Each number is 128 + 24 x the weight over its row's rms, rounded and kept within 0 to 255. Layers, rows and columns count from 0. Numbers have three digits each. The size before them is the row's rms in percent of the matrix's.

# down: layer 11 MLP down (transposed), 320x128, rms 0.173, rows 165-199, columns 0-127
# gate: layer 11 MLP gate, 320x128, rms 0.168, rows 166-200, columns 0-127
# up: layer 11 MLP up, 320x128, rms 0.156, rows 166-200, columns 0-127
down165 101:107138160094177061129153102153156114127092116136142150135134142113136134194127142130135105140103095091135144099121127123103157088128089124114099091099108149120147141103126160163134100094125123140172160144131083115137165092140101113142125096105160105128121120107135120154097148128116141113140121110142132138117167136100108115162142127115131150133138072163165176142116145145166111089111
gate166 110:172159127134137128101069162141172145148123160110090117100138172129161137095148118117124117136146130100123135145125139134110114119094153177092116114093129115096096143097120120134098108149148129088114113145118116115129141135101100171133098171114134122139143146142143090138118130150121132094069130167119189144114127134120130075095166104158102149104105125149120081113133143139114121149177
up166 101:120144128132150100158148129167145146169117109165101106115126171144125091126103128105124131142090145172149151142131120156132108142148096088165138139159100115143171147108140060088143138154147140156084118124125142144103124132142124149156153119130140127134121097109151127092092151119133151141066120125185142136115134127159135103142177129101107126131138144123075096129156152161180131131161
down166 103:151134137128161126106105132169166133131123158126119132162129131139129141086112131093175172132155139138131162148091096124098188146103107091115130153119108101109126084145159134164151127158127088140133148071131138131164104184101143096119150114168172148177164159124116145112130137122123136108115113153132124151106125165131134101127105096111090098135154151093156158128104129105148132124136
gate167 102:125098066122147138108102106107128124154129109082147115098099097158108109128164113116154091128110121142156168159153114109119112101117089087115074122142170096160145111177118130143090138106096159122113135101116106177097088123117130136115112143135137140125123102132112106099149117109125141118092108106136161144141119143086149161073102127179096148131095095122119151145114122122124105110125
up167 099:098165085143128140146112153134121110138067107114145135141149102119149123113084102159162138112133170147167122127096116136129116143101092153132151136099115075121113094158120141121072160138153071120129144153132108150110169139078089139092103140106102118149086139140103100093147111124127128102129140138153107156169119110108103099158136108120121128145135112162096135107098177119133112146127
down167 093:120098115112095105115107148106144076134149130124100130093099126152099112155171119176112116072109104162149174173168131151121127089155113124128113138115156138113121137119142124144128124132065162125123132073165112175099101112108122119120119138109115152091160130129132100114187140132120123090111133111129120123131104154153158143088129124151130162125121075148149127149159136131107118090103
gate168 104:131123149070113149127153124080136145103180121184152103128119117109136162173145133148158105129171134151152129102168100134116066141131118146113144150088099109133099105100127109136159094146130113146140152145144176088155144116126131128110132129122137103103129092106111082087116146109111098084151153155142118116099105079151150143085103122120132146117095114146117116112108134113101138149129
up168 101:111124180132135116153102108110082154143139144124140121098152149154096107140153148170145150125149089110159114102130127127118075082133114091165145137122147116099155122133142116116089169145140170099071121147139143122078143153129145173116175120109122134124115165120106104162139086128120152126077110140104117099104143174128126125099147159153171125121125144131134164139115142134129169153123
down168 103:121147109094135132155102137092142120122118078153138127115104112104109181158148162144152083112064132094083163117126131155124157142102137137117149163118144139105115149142113138161126119156114137077102059148155092147109130093177136142120116125148152091138138107126182154144115146134111104108143164111121120124094138120107144151139125082130119120086110103119137173151141118117125143152137
gate169 090:099090182100111140132066115180128148141114092120109110102187132132118150123131103108144136099089146097183164112124115129115105121130153139125145137139140132117145107162151148157137173137147126125149106133086122113130134090128154112128134126134085143135106133134105139083137086076153150145157140110120129126091149161188129096152111151125117164114168100139135129152156141110158142129153
up169 100:125143163125115090148112118117092109171172128122109122141153098099067157136082129155103151143079148124118131135114132136131106121113149154144169114109084163078139147148111123112137145129112102116122140107139090142098136094145138160049156107169121142110136096066109079123139127148098153150120158115149150153132152100145131109136139124096125147161147105125134116163113123131151133140133
down169 097:141113150069140157126087123131160122177099137127141095155130105114161140101123122087122161115157120169168121133091149161114070172134114091142108192124144113130105138127155138081115159155149176132118151103099140145111126116138109110115092137155156135132127139141144127128098089133147135130150095115124182136113167130087142119140127178125159144150107139115103138112153122125130150129100
gate170 094:085114164071165142135114077125125137126126097124111084111115155121161134122150147145111173095129146134098108113097081142095105114168129126125147153118090129143167130131164128120140143118139123154136148137119137140108115170089107147107104079169147132097165175154161121107119168140139099127158193155133127095135154139128146137106100129152159129106114152133112117104085130118104123135146
up170 101:150168113141143138114139118154154151142140131112148099116132130138122124119146134180113190179085165115125115118160136143100111128115169159129156073091132073098170151106124107112145136131140124125153111110143088154116121169133159121164135132073102121123146181124128120122091154106113108129131099116158148141111154107155134146138117109090112127137114075129114112089095159126147087128132
down170 096:128152118102151148146123118100136102161143162120095157114140114121141148119143094121101128115138108159150165120164138180077142108136102100143125162142100168121145181114114172125140136135093153129112170079152101124106121147136150142152124090145132096165138146156109159128168120145151131111141073118129098144115184088145148147111101170103142116125107137172138144106168120149105130112118
gate171 103:123072104134143086137153141132099143099109097149125102147189100125164121128113157154134130092141109110122119149140117143158172104147184091101103105142112117115126096131131126099128101134120158068103129095158138125188106124135135144125123130164141124105110145171116169080120107149126146141139156116087119135112127159140133122124122141108112099103145154151149172152149088104122167136101
up171 107:090131129107098129142134119166151080123113144165158112134183130139145070112135146150177068125095113083104144164112106144144120123132147140120193091137124163137094141138100116128163108136127179103105135112099081132100124113161089083116122071108133117143130133114119138109118100108138125086122163138121098152112105148135148131130114158135117151135148147115143124112145093139112121138137
down171 106:149145163148144132119180152148115151132084130090115113138143111140177121147125131126117179104114111094106130168121129168132144106126129063113094118136094124126123136134123160177096134089136142136076136128108093123145127121167108130137116156115116124105103159069137123104128076112137139082124158146152156148148100111147169116126139114116103099148159097145114117122195135124130153123130
gate172 096:131100137107142099127154145105148162127142163119104123134180140158097146106157123172121154080096174112146134143158135169124114123142089140116170085138104129090158124126112145145102114118128118167170135123118173175136118135108126086140097095100111152122186136167137143119130164099173140118110112134134130112136131085115168114120136131127151108162165142119150128109174097140116151144136
up172 098:095137123168096158100149108126120140157118111088128156093086128075107104149092087120147102149151198109121126135132122115173128155108152137086114120130122154139112146155126149144129121166142143116148127164103094148144130139116146082147117119109075158115128101137139118160120126120131148189120140144100142154139130133108148134103109144095151125097157149105109090118167127119100170159159
down172 100:092154132146065132161129119147091172112129120110131120148155146140152147114126106175117121116121184085144121133128100145141099130137123091135144157191111106146162127163120122090141126133159117125117108136106138163132083115126126129090087125141130137161121137149130103121136164121115140083139133156115092073102165135147102182109149144107143128126093102157116100114166139161142115128167
gate173 108:136138190129134091142126135142134132111151152134109117129152141116121130104144164152097132128129098144145120104184095181126104104140121153097183169140130141153153100133125108099140152118096136116070170079080153124158114111131150104168122117126127125131117140159157145139109143131146139140088130170115130131148114071136162142109152114132106094119102089151115143099083121135093168125130
up173 104:137119135109145128121100109135110132182118158135102109136103149113163099122138117086108154109105145170139138167108096098128116140136085134139172149122122121146118147102129146143109144100152123119172147179106133130150150140143173151153116143109182140144123129074139097100125128155076109137121125148105161113087158073135121127161106137111104170099121102120099097143089136123099171151143
down173 102:129167145144142145131117105131108144146090109146158152129084121109129174122150109149118088116115160139082106139111086150139122144121105098125085099157126135129207106140119116152081092144132109141154142160088162146146118169146146097141099144084120131116099131134119109143151137136081095146139145145112158142103150152131122148165146125124113117129144150137119117191087137116116110179117
gate174 098:129088144089127098166139130116123116095120146076157142114138129113158114129133137073145112147128133094083095132158155157127117146099152136131138090133115145109145114114176096140152135148133171135107108150148119119115121084162050098136113126092121129079161108112149094133135127137127103109109142108074145090135143103135141084101114136120127111146107140087100147137129132101128116092088
up174 094:065117134137152081144096172121124088134167159152090132151117159128159123079116104162116167100130106126102135146107130124084129105160124164120127137149124147124137162140127122135118143104177145122140115147119113125137117078178116135123122114105135146109161126103152127073117090138121077138123134072148131130112145097106109140126117119131122151087105130157122090163119089140104093099113
down174 098:135127126155108138099116144082140125113156137141101140095129109108082131120116123135141131160129186101144101126130134169144182154106161089129115126207138140138160182142124133161131091113122154124091153134137180130138147156116134175111093136096156129102120098152137157119147090088084131100103116133118101134125095126122110112098149134147122141128153164093112134135121138157163162122128
gate175 099:110132118119111137127088152146124107151147097133107101192082114165065117161108131090135145113112096088162099087123144101115128114148181132129146090137131146144116152107120117124151123130119150137110110123105110106165144156119098135127153108102120148137171143134112153092179151128166143117136166126149146130104123098137131189118133095121155086135131118123161078145169137111150134133149
up175 104:157152132171114092117120118096121127115149178166173170121107189092163142107143144126168157143115155158140164160143158138116090085094125135095142098131104127096093158109153133109143129120163124106122114139165105133108117091151133135112122124142156108139124117125125133122078132142108159102127043103148147106129118153123143124135119101124114144115131127177171102119140134120134114131105
down175 103:125107165201129117105160077120163155132110148109161129125175110114176126133149151102136096107074147138118120160150111116120138161108135122135118165133164174132165108166160113151102100148108111121108121088145134143116148113096143141111129147108082122128134119090125158097183123138134129111085141125119116062144113144102117101097147135122131109141125160119109110096141127138134132108099
gate176 096:141123116139127137097142100124114116121127153150119107161156140125104106153085129083141163115105150123164151148114143132141144121126100151132102080112128090146103100153120105190091166134130105110123167119126121113139109121142130142121151139133113161124175149111134089132145105138111116106122176090106128087136096094168059117094121128083115116133146113138165131067158150121122167154152
up176 099:123112113142091145152172105119097151170077108103130093155066116113108118161108158199130137121156138144165121152137124154105131152157137128099129141151099094177118107108126132101177152150109116133114137128115140147164120099129112134109150145153134150107098149114089130126164107150114123122128126167128091145112095166155134123105103133103127130122124095089111082138087143096114123099138
down176 098:126143164134098125153124115166179139101097109175128121162118149081109132110146142128174091122113099120105128129110138128106128122129112124109135127129086116118124145151110102135153129098170141127077133139115156118131125129114099103148105140147140108120153100154089090152143124085119101165115098094091172093113183102134093157125105099092105134113128121102132159141169076117158110130091
gate177 094:156131142131139111127135128112092139088134155121154145139067115131119099159137111114151124161128132071112151158142168097121108081103164105117101132100144132144175137112094122202112144126152126169138148119140103150141098167123139138124130170086154125125131143147153159124128099158104129121124110167150205123113147129095143126131128118130132083147102176136127152125104125142124113102106
up177 097:152152147129177142120126130104176095114085172118147147125143148161117118126138130075156111127147133140111125135108124134133125106133127160134080114130119114164141145088137160154116119122144148195142117138145111130152123121076102189095139178103120153091119101131160120114149116127131125121108130130120172109114094164111077143133081157124122084128089142085111098153119110112140097133129
down177 099:150124094142126152120149080115126176112125129104152116120175173118122169144156148148114115120089137168105126108100096146132136122126095127168153121138134106120088134152118117124173148119121136083173112124137114159127124116086111111153176180165129095142151143162114137142116138132120107138147129126157090157141151115161112139097143102124116144129086140157212139143096166126135138129131
gate178 095:151145109153089112114143089116190122144122092103117132149191157168140121123110148142137125121123137165110108119122173150149144123153108118150086157129123116068148173067118086136123129127136135126096102117121190172141119129095130121136095124140159115141114103104157126127144144156100132152138118093136121115103122122122129135158122104130134086082093104174158127101151131121153137149119
up178 096:095117101118173179112107092136084104193154161141106111122139115100119129128123121160142144150131159089136167141120152128156122077110115120107146119161142140129164148140146146162138106130107131113114150119131113110092115112088152126119113155113082122091171115149099135143107161116117104125116114157050094106115142122163133122129099096151114151152134129089126171106154127146153137105131
down178 098:065140163117132130107109136123107146124141123096140150150105109165095138107115114143120090132137167133117111159144114131126158115127117151136131124109175123142128160108114125128121119156110147126110104094126124076104177129156150165137161156170140136110080124167083133145143147085157121092142093119157151093106129144159115097094160134162190138133132104175132142105102091156136131122155
gate179 096:119107076064125170135129130134150134117112122172120121157132161143105142120134137105122139135094130115118153140171149143121135122133127115143172152126112123149133098109122118092095098141127151128114162080140120154066131139148111104126112110099114141156148100167149059149148161098112135127121154125136122151110150158110115085139130120056127093150120161141057125134116146131107149115125
up179 106:118151140104113119144149115126109127096101133098132134119171165081114134126139092123078133153152147120114196122162107127187121157078138130127138133115147143093162141098107136137151110121115093107110145193130097143142159142107122164081150104139114153105102145093120097143137094136120136061118076152145106127134096131121130096111105123132139128145120121119084155096112114129128151138122
down179 105:142135109163110118119167126105136113135095129158209094139129142084136130107134103118115074104123127051169143110067097127097147113124127095146095145109113122157142177137144134126138125104118124083122104125114137128114127111147132106150098141116127122131104156175115133100144151110154099142119124178166098114096137127111096125112092103108115113124080133132102102140131151125114112154136
gate180 112:131103113103152145148119119150129118118123113172126173122115166139141161132152111120101102120092138153122166105101098119145072122141151055125114160107131122123136128125139121116080102109096161097176115106084148089128110139111131149105123139122135113145123143170134135134139135148142118127126128104125170163137126117137152115082147151093048137095124101155135117172122119101119132103182
up180 109:110152177117133129172129121137154162100104136126135148095152112138098117152131100130116131144158107172112122101137120145167092145082191125102131090138096165132117100116119165129079103155137136169165122116099137109127103154148148135147127120130113103115134137100146128125134146130134093170115136133160165170174123144125138140117111103102144175085110178094109088104149137135119098116152
down180 105:177137115126085120149139116156137103135143140116147137141125119163123164167136098099175141108153152122107103099125106105133104101091171155135094116146142156139145109114137087115170126115151127155092105106142136106154154135119090151152127163124150112095099156091102126160125128100132123152116148170136130104161111116181157137085167117110128072127139160094156093168143159146125126133132
gate181 102:148082112112097165134106137144122091155113121172157152147143096128119091125116109119159139153147110089157110133135117127120095133128118151149150173091122113108164107112110146098142141134158112135110111107103139137128120141112126157121193144099134111110139160163113149079174113121105111133121126167130167159110160103108138149127139090081133149154100074151112109152169125150171139155097
up181 098:098135073143132120110106117144116114082095141095125118104148113130123116139099131074134125117136093144148144142177110130098117105157144135141111120102127154119093072098111132077144131138151110160142091123102130124091135185116118184145099112145122150120124125120108113141146147144042126149126151131083103142140109118165149161152120120093125134106091107151107131130146127132113117109078
down181 099:141142137135098131111144100114136116117141143179104122128100138133106119177110146170148136107141120126120147140110097130140101129138112069155108120149140088154103114114107171120137093146123091175140199168075133131144157117096096083138114113149168152160160126127125125108142109136191115097104097130111107126122131107103108152146091127134113097156124096166158124117092138125127099146127
gate182 107:084126085119131110112129136137181152155102102129161101109118080103090128120143131103156159160146152145131099098121101154157166140138167122090099131156113122148146106132144124117121117129154148090140115101120099145174120126144169101127150152155113173161128131165101119128140127144133113097152169122085134147133134134144100137123135127144123109087126099123157169174106135205105130122103
up182 102:135107158124110137104161177183145123144118177103078126133138123138125115105160144098164106138127092151078103163114102112158072155149154151094093153138094130117122125169118132140111178147087117162097154088116110106129108139116139145115141096113140104129148119162117108137129145130131114146154091164110127123142109142117100125172145082144150138140140133144130170110087115129092113140122
down182 105:125158140115107151131110148176076169139125142123138133126155123167122120152142142107078096095104150140115148161177156118100174136144116115115121161148136098143131069141108129148144142129129151115110137136176133084124145085141110131141124140099117104133102138114096114153079118086111124139095083096138123159121121161142184123120111132107127144110172123129088083122176130112129149106120
gate183 096:138145150148113130127104118136114152118142164118177135086126147088112121126130146076118121136124153090101168085132110116115087121112144112106156155143110146135128109177177096105116092215153120150123136131115103092141110094135124152127169084133177124114141126136081106098075129150096170116106124096135114118117129115123141114132107126122085155131125140139144131097125132120093126118103
up183 098:122158136146150093159133109109185154110119132122132172129117123117149150115114144107103159114084147093112153114155124152130116093120129107126178146145074155131135113146133109162124128140111119102155194143074145143100126158143126124104171175137082128075145144130115126084112114116124101132117131144162139141071157133133129122123141104137100135118087158121128087107136133085113088134123
down183 096:121139126077116148139110114175109103117112130138146105077158132094102145144167143153075138144137148105145101108153122122131144134140133082086147108155102165144133153099160101138092097143102114140098142165098106134124158137117136177157120067138152155120143148145114153127133130128144128160139145140077114142130117109114157142141124103114140097132170133109136126163103125182106176092153
gate184 096:112071130085135137143136135137101140094131146145092114144114161145136163142137116129179120189145118131101172169142134142135119146117084133104100125081117183132121157140187138105097112123142165166113148163135140139113112109149121174097142109160134100126104124111105147150165088159114109110124141140113092120117119120115099087154149095109169120120103130159119129095127091149126122121135
up184 093:147110147142174115125128113109117144129133123116125123153169036089121141108111127095126122116139130127110129113107137105107126146101091133161144111141093138121154115133138138150179184155119139116119086125101134132127131142137124133137106149106126154173123059116133108093120093126113130107107118114090119125131173093140141130088113165099161158118139135158121154103106126192129151083161
down184 094:153174080116139108074139116138129130112146087138076141110141181118130163095129139121127112118114121141160150103119150130142130126121148081151115141171129153104142176097095161104136107135095114108135120099133131142169115121166133155122110146174079117135131156133124117132086083154134132141121116170142118138100127107120164125124112123126127070111155160139099091142115179112160117095135
gate185 099:071155165107162135132115143122137123142122086096149135104127110094138115163107139127138062122174097105131163154172101145118127140098080116108147119154150143093134110150123159134126166183100146155158133151100106114175129131172150119113136113138149072149115168139140126104139124130110132104157148137159086131089162129151165101128139134106099118132112122110127131143089119134143131156118
up185 099:193102105171102114134142117110108131150180129149089150147136133104176141073136113083128150122145152144157126167147165104097145113130158178100121101138082104153089107133142119131103117108148167104144150135106137185121174127131180123125128107121131112131155149157113146125137107137118112135111170111134128128118160153100134133113096137153140158169136121120155081141136137143113127127100
down185 096:128128107146114114097137109107120149129115131114151128125112136113095137122140092128111155185087130154114125124151181124139161087103177106151188095114152124125118119139129132136139112078126132090118148140125115138130149143137116115156141106146129145161105161101113158105097144169139107191153148161124102181127107122171134124138152111116093147130147158112156080168111080152085145126135
gate186 114:106141148103110132095128116158169137126140169129117123149136095139124099131083171169118143093106171083112116154140160109111114129128123100090088156120139172120090166113154132187144119126150125102126124138137145159144090118108144121140116116124174101127102146120126134116149141108162099113094126104105126151116099075151160124129133102125095131073137190145118149156122086117121118107120
up186 117:091124108140124063096114134140154134106159174075137141135107095096126192084116115106119164155112137132095128141120110179096147136150176151130149165135124153121138146156170109121088155157096110114132124163146126144092130126111088124138075133146125136148119132100140118137109129125115102127138102096142100134087115132142115081123122142108124144122137180079124136126123128129093113158130
down186 109:164107100097124150085149128129127143158092150099164120118144159083098119105115117111125106079141170166133137079116168118093108164109141094167103136172126145108104103132130102132132134097129118119140110115147191138139153122145098140150133145096152124133127161146133138188109132166139160113137139139127148143117163122132096151136134130132135120158101050164110108140142123157118135114103
gate187 089:127123091096141094154126140099132137160158113147114089121145119137138134127113110135061139166133132161114184145085128064130108135120080107148129142123116134140136161132121171144118154099086087126163112079155133118148107143125107159113108156120133144159189119126118124151161167116136162091157147100132123149136117119147115138121130167116116103153089137136152159172129088117121133111121
up187 086:150124112076134106107132109128112100117135142176123118118086117152138144157160152143092136131143100112133119139136141107137097100124125086074158136153131137126097160128144089122129111155137164126168135148115137107143158165182103149148112138122154152147124157096087154157124123116130125124143125101080142121091130145125118106122170166143157118120132184123168100135214102131150134118134
down187 096:156117172119150087096169133152098163099153152130094137096104152101136094154136156131127057139118128111097088126101108106174137176148144143100114154146126111136130121092168112151114147107135151167143134142087135112142183109086110114098112130113126131123175135152139152137110152111162153076127146157138131115116125143128118115175107141088124123114117154117140120111135166126162135121122
gate188 105:153156091092135105161136124109135143135110129118134124109174112092121100139142155105141133094143112158119139121150114112146147129115132111145127120081151163161139084098164155098097144093143131113112102131135109150100142097119071152107103124134111157102110146163129110151124109147145108153142115105106106168084167069142109148109089147113171154158143121143122149109081118164085107107161
up188 106:141143112083131130111119130156138089148142119203112125078122161154173142143159153142118129083105084135145119136104103099132132107141102145090135101151092122079169136125147124147111123082107124144128177106127095143175144149126152107135140141133130117160134121089125140113113128164150158111094112133098117148154136127162122133135133142120136146110189145107078117140142174138108121092140
down188 103:098092128110126104120183117108115113120071109113110156123153105142138081114117137130130117167114143125129140103119137138163151132129176104127138123161145130108125094120175148132173131120122163096096097165108085109093144122120084163148087116130174159129122123100101121122130113133137130108125103097171140095132083093124132134108134166108156133130150144149172123109160090133157158082143
gate189 095:101135140122115159104152147149154076108110085121099121139153122115158130158149101132127122141094130123161121140120181075100152108157107161178154085112137135085112146147106106185132087124153112135128112090116151100176144103137123099109140106109142155108106134142105157106137120123136161133164153103093178173090105113098076130132105124160142136141124141144120132136125151121120119137138
up189 095:089107135094126159126118169138113129125098139138150137164128166122164089142123151130124133112128113142151147138100132134115160132126103114162125109130051118164096150090099141105129123148104112079121128124104125115098132112095144129160144061142133138125104134116109161122142129133133080121084121153137161106138108130173155067117096129142130148140173111174165081111148153143126129131101
down189 099:173143174156110124163116119104139092096162142146163105145114125128149155112100130114133150165107125083138114161136130153151146165154073123122137123148082118159172125100135136142163121158122124105153120176138067146160116137122119139105174139131125129141122116131124131101147119104116091135139172150061081097131135105149126152156104111123116159126112118105130125118120152093124078148112
gate190 099:129125111156159101123117095138141132185140152148124100115144142120140161147139110129160088089091124137145154081151086131151120100133143135117122115120141164098133153170140155102116153074083143130138123113071122099144126113160137104107143114117094126111107139123110143112172133130119135090152099143109111093129158187156146147173116148083153110153161086137145107162122150134104105125113
up190 095:127124114155155152121132132152111130132130120072108164153151100142162119134105118092156087143107160130130123082158127189157145126139141108127138083161196116136159150140134119114127115145140106141110161189078120167115176115141126149150109106075128133130169136123143143109119103164107160145076144101129135132108126152136145150125092120139138113110112164132119137093112123162130153140147
down190 101:152175088146136120151127173101116087109158126116140076127139137124111091090074132121135157121163158155071131109121182197157179142126124147142128131121137138131102118132117109101161131155162121122173153132165139142118156128109134094100144173143140140109148125129117111138129127117115177140142134165153130122146102146136133126176121115132104181164136126126128124130123116147132165142104
gate191 107:124104165123132127112083167123159172095120124138132131121151129135134141131105142092101114099148136130166127130181125154123107120122126108177102095125129120069160119135174107127145128153121155181158142148105156126130143091099169150054176113132144062125107180148119066135154117125119151132121128158128147128111114143140129125121169102125134104129138115119130134132149123123101143147140
up191 108:107150126114095135088104090180166184131124134117102107152135150168114156103132138188101154101128120133088174136164101134085105118158119129160133156149126137140127116124112156102129124119162130112138101113121106162098092097117138118113086125125133124153140124132120120105146078161142126141123120137130124163098154126135138119117163111069129124079119137134075151135107103120159163157165
down191 105:130143112085098142104107124131149174096105120118100153093092148118131151127153087162132125103181136104109100149163116087113175124146137110136111134128106122130136114143161101087123153109116144141154102167136203147181149129124122137113167171108122092118130119149128140129107129163088151093128149116120124104120129154112116121128119094166139116132152143114177134158080128172134111136122
gate192 106:147126119139157158123158122121117131145153154097124168138093137118131085117095134116134170131088142132114121113126119073110115081093121125119132131142156096120098114111117138140093131150176155129142126113122159177118104129119143116161079097126090125165128151078120139077108082152104134136133079162122134095144115114142173134133098155109119128146140149137184117160144167089164132121129
up192 104:124152124145149134072101141101145136127118112129095103120111081095113146083108177114091145094155148148176141162134144124110142140107130129115089087111153138146121115177121177137136161160115175120143157119137091155100109167124118106088126127134149141119141120126107120093163130082165100142094113120155140094095154157175118099134145150136133140129115140126147139104138169151142102147112
down192 101:126158151140109112120122098164074148124129100116102174096112132111128129090126121156103087094156134144115112093116142156125141135084133151115122117094131138110155147187169102137124144145137103123128101131134115153136137096128098128162124109101164150102069148105165129133164138074095157109130098073155152125163153132133092143162140128162120129122127145140132098077121114133128146088121
gate193 099:138084100072131138143125101155083089130121105115096131135119123085134207139149123142132136149146182127146108128119159174122127116144086106113131123108147120085150119148129113127100134106111125139142169133135170125125130144128175139123130072145127104130121123112135151134140153125134092128171131129105133152141146148175159136091100153168172134093137162160120160083108120138135141137094
up193 095:074102120141096087123155107081095183132147123135146110144133181117116121140118093137138164134133116133122137127118143131144132097149151085104137143065108113104137125116084140077165125129155109099144149134142097125160092138127173117123149130132083146099139147161110081165164127156151132139130144149124133128155140119158170103137144151129089121158109131077106117136110091142147107136117
down193 095:118129162166164157130145108106154085110141121135185123109156131105104128110112105101146111137174145122119128106111124141105113105121128180137150153138150127120108100134091107153140137122126108082094116125157107165089145099150121133130112085175141152127086152107118157116093141140131132136106117097164115117141145145126114159127118086119139099151086117114117069065153177141149122129165
gate194 102:089160183136099085103160141114150098157153131130103137113080128122121115143135110137102146100134098123113129149111175143119140100108111145118122106155157112124132128110131130142155154154109173123114144142139101153127132104166120146135123135137190149155141089165144157148126102124108089102131121126109111125125101106119086129120133116134074108114094076119105148112094117072154075079130
up194 100:114133130153133106083160123091087107100110111110107127097110120093123147117134127148152125098113178115077155102145123142127107116129159113139091142154151127140125103075119143088170129135105181082118098171149148169144130123138104132103109100106147113142101120118152102116105090127151143100160126125151134101111068112157126112070116132121124110119175120091100150120130137109098132104140
down194 100:115101111127169135143103156114120131134132090163138129127174082135092156094084136102128156136146149121134150134115122141112103143093128103127136079135124154153145126162115128118126135155076114142164106113121141127123195120143091107139110173176123091125126142131096106153141121155145131078148142139134112106135116105066130109151180138123131132154112144158112151097132146158064138103122
gate195 098:126083164130137152157116138134140118106078109110134121162127156157110150140146106129140129130157127158114143127138133095115090159155138109171147128104152187132161138096120117059155095173177174114126104110135162136136155134143090117105152126167137131104136138117179100126104136122153134160061120163117131100158129118137129150120130149107155118125112172121130128105148150160153104135137
up195 096:144120138144109102116118104125149138073156149127077123151153103141121123125154138142160111079150131114107139115126071130103118118164203126129142139141136136080139109124121194162130130129146127154122111111084173159076120116106133114146095141149106136168137121126098142119170126152169119153162152102136098177151114156157122073139112131109138118132150107114133105134126130146153142128140
down195 096:122138116088136144140136152117138163146098195135095062132137165137139121156091093124129119126167122142169118127127092147134135131178059111125111160118105125160146116136129086093089100123139068163112176134107139147134149143110099126097156131151095152157120130152123121132157123121137144142127123138120172144124105122107107149116165153121117128168110162156153117108143142137145116121092
gate196 102:095116134092162116112156126154125142136134126142116133130137130079140103090134105116123114143180128134133184127107153078154132127121126112096110154119121140112152166115169113133115087128129141087086138131100128128119124122089143163139127122074121142124121112118170087104101097110128110144086141122116119113140128097132154141153146122165087140118126102138113047104119103130104144050113
up196 106:130119190141106152146141115140143131151098105103139076128129137170123138101112113161118164130126133134121131170125141180087120104153111097105124168113147098108118139128148128099105125095103106149125131171140132164137082152161131106155150107122117070129131141147137129117098132118144098113157093151134068108071166113170139153143103142111148144117104145098130121173148146090123124153116
down196 100:127102125092161164124177129123127140142150155103137146139130145157128149117153134124173074130142142132114126142087151110117133163126120176140134110135155191170121127110159126071111119129134101117135148135114130168085126111106118139118123162108144130164124120134171072069107183108141079116101135122133085113143109130102091135165153103142111155123118109119139115131114093140122110095117
gate197 106:119138131114136130095152134120128119122151102151130070147121071115132143142137117129103131171113149123117136107122143121138104100180118167110114067141091127055139144163133113106107160146114140132099149096125171169114105101129135135138144165126148112090126128117103096116099217142140128124139105159111131100142121154093127146138093115158131112115129117096133113087125117114109108118087
up197 105:099099173099152170127117120138098157081089083150155158085158169108113146136124122137127120116138117079148151112126126150142152127128175131170118138154117097126152157093131162159126113093130159076112137081137136122123102133094106130123081149124168127091130150102180126094142080081145115146114149122131126133121126134111128118146133147114105144109143108168120111089123115111140112123152
down197 102:146147099142101167134072128146120081126154148121120134135157125093140124124155115112111143182094183128175097165107136133120155132152090092137117132110152139128140166105099135124109126129109130094118148150141126143109105154143135117140109125149128125176149105118097121159084150153156143130115147120130096155085149124137136154131108132128123083165135122055116137097152129070168114119155
gate198 097:145126118121131123136120115142117151128116134062103139139111138133171119095105083091105092124111141137109081141124156144111159142126077107131134124146118130147146150129114161124108120131170157113159106063141117103117127154095132152161110115144119128116140113129122132092162097152107132094094157080161090104114132089109123105128114100122097121065114135122178108162157118119171091111141
up198 100:078118098145130110149151137096129133169149144118140123125128105104123162130142124159131138122119137117099122153173147131071132167113127091117096103147089143133120096143149109131114106133121067107114125163138112145085120069090165138148057129120117133137151120114130096131133110165147108165107124136129117137115125106168120098149127171145158152140106155090090129121153163156135093100161
down198 099:116156170138142146164140121147091105136085108126104128181128131120107126106106115160110118149171148124127139134092154152136169091091148101120090182134178143156158131124092149112127173155108129129143146132125139113171135151132125094117142169137133121140125152122135208113137110121133141150100155096133140147136098122159139160093144108150153129124138090164131116166108099133169136100116
gate199 100:084144093149138091100140080082137128113124165133144112113141085095134197124147153195127141124140126160121120127124151099099125131145129128135136122121141124105167078136179127161150109129126118123132145126124080133132132134101123168077142106133162091138146116134108112109101130106145168154072149153106101105144103123087120150148128113111140121120143117114132132165098179121108116106154
up199 103:119119106121115124136109113106176112150151115150131176135125104133118148114141105146142163118165118109160105113157111112148105127087130115158139097114073096108108108127110137124100145135147134140105104128081148106148127114078119156144175128127122166081188141121130106156105126131146085147060150133112147124127096116116155147150123112145105132111152155167136080103094113122164162151161
down199 108:092140128153120117103125147086137149136117179174147101097142094111133158142143112111110151135062153127141065134125144134146135108135113122126096150113115096135133133107169153117151090147158120130141136098099122166084123110098135175104124118116127115154147134134139120160156103167140127162136095112085142114127137143091156132129155144096149083117136175132136121175088137145114080144117
gate200 097:177114138152080118119098127116140148114146110096166110142116088087128111101169107113097120110121130092157128161150154172198135112154132122114150123169127121144108177119142112136106142150167156095100140118101181104086100111128114117082110144167123119137135154111141122135077157114121088138150144083116115140152143128160134121122108113138124096117126111141121105171156145128131109102137
up200 091:129122133120149076142153104138137119103106177156130146119142122128128122141097147141119145163098131155135072140121131105084145112078131117103117119121151127095113113098143123182105146131120132130172104111121112097108067125118095118165108104150107120100097113105074114145160116134114151136147083136111112110156155123187111098141129181124135172130108078114123115103120143117156133100109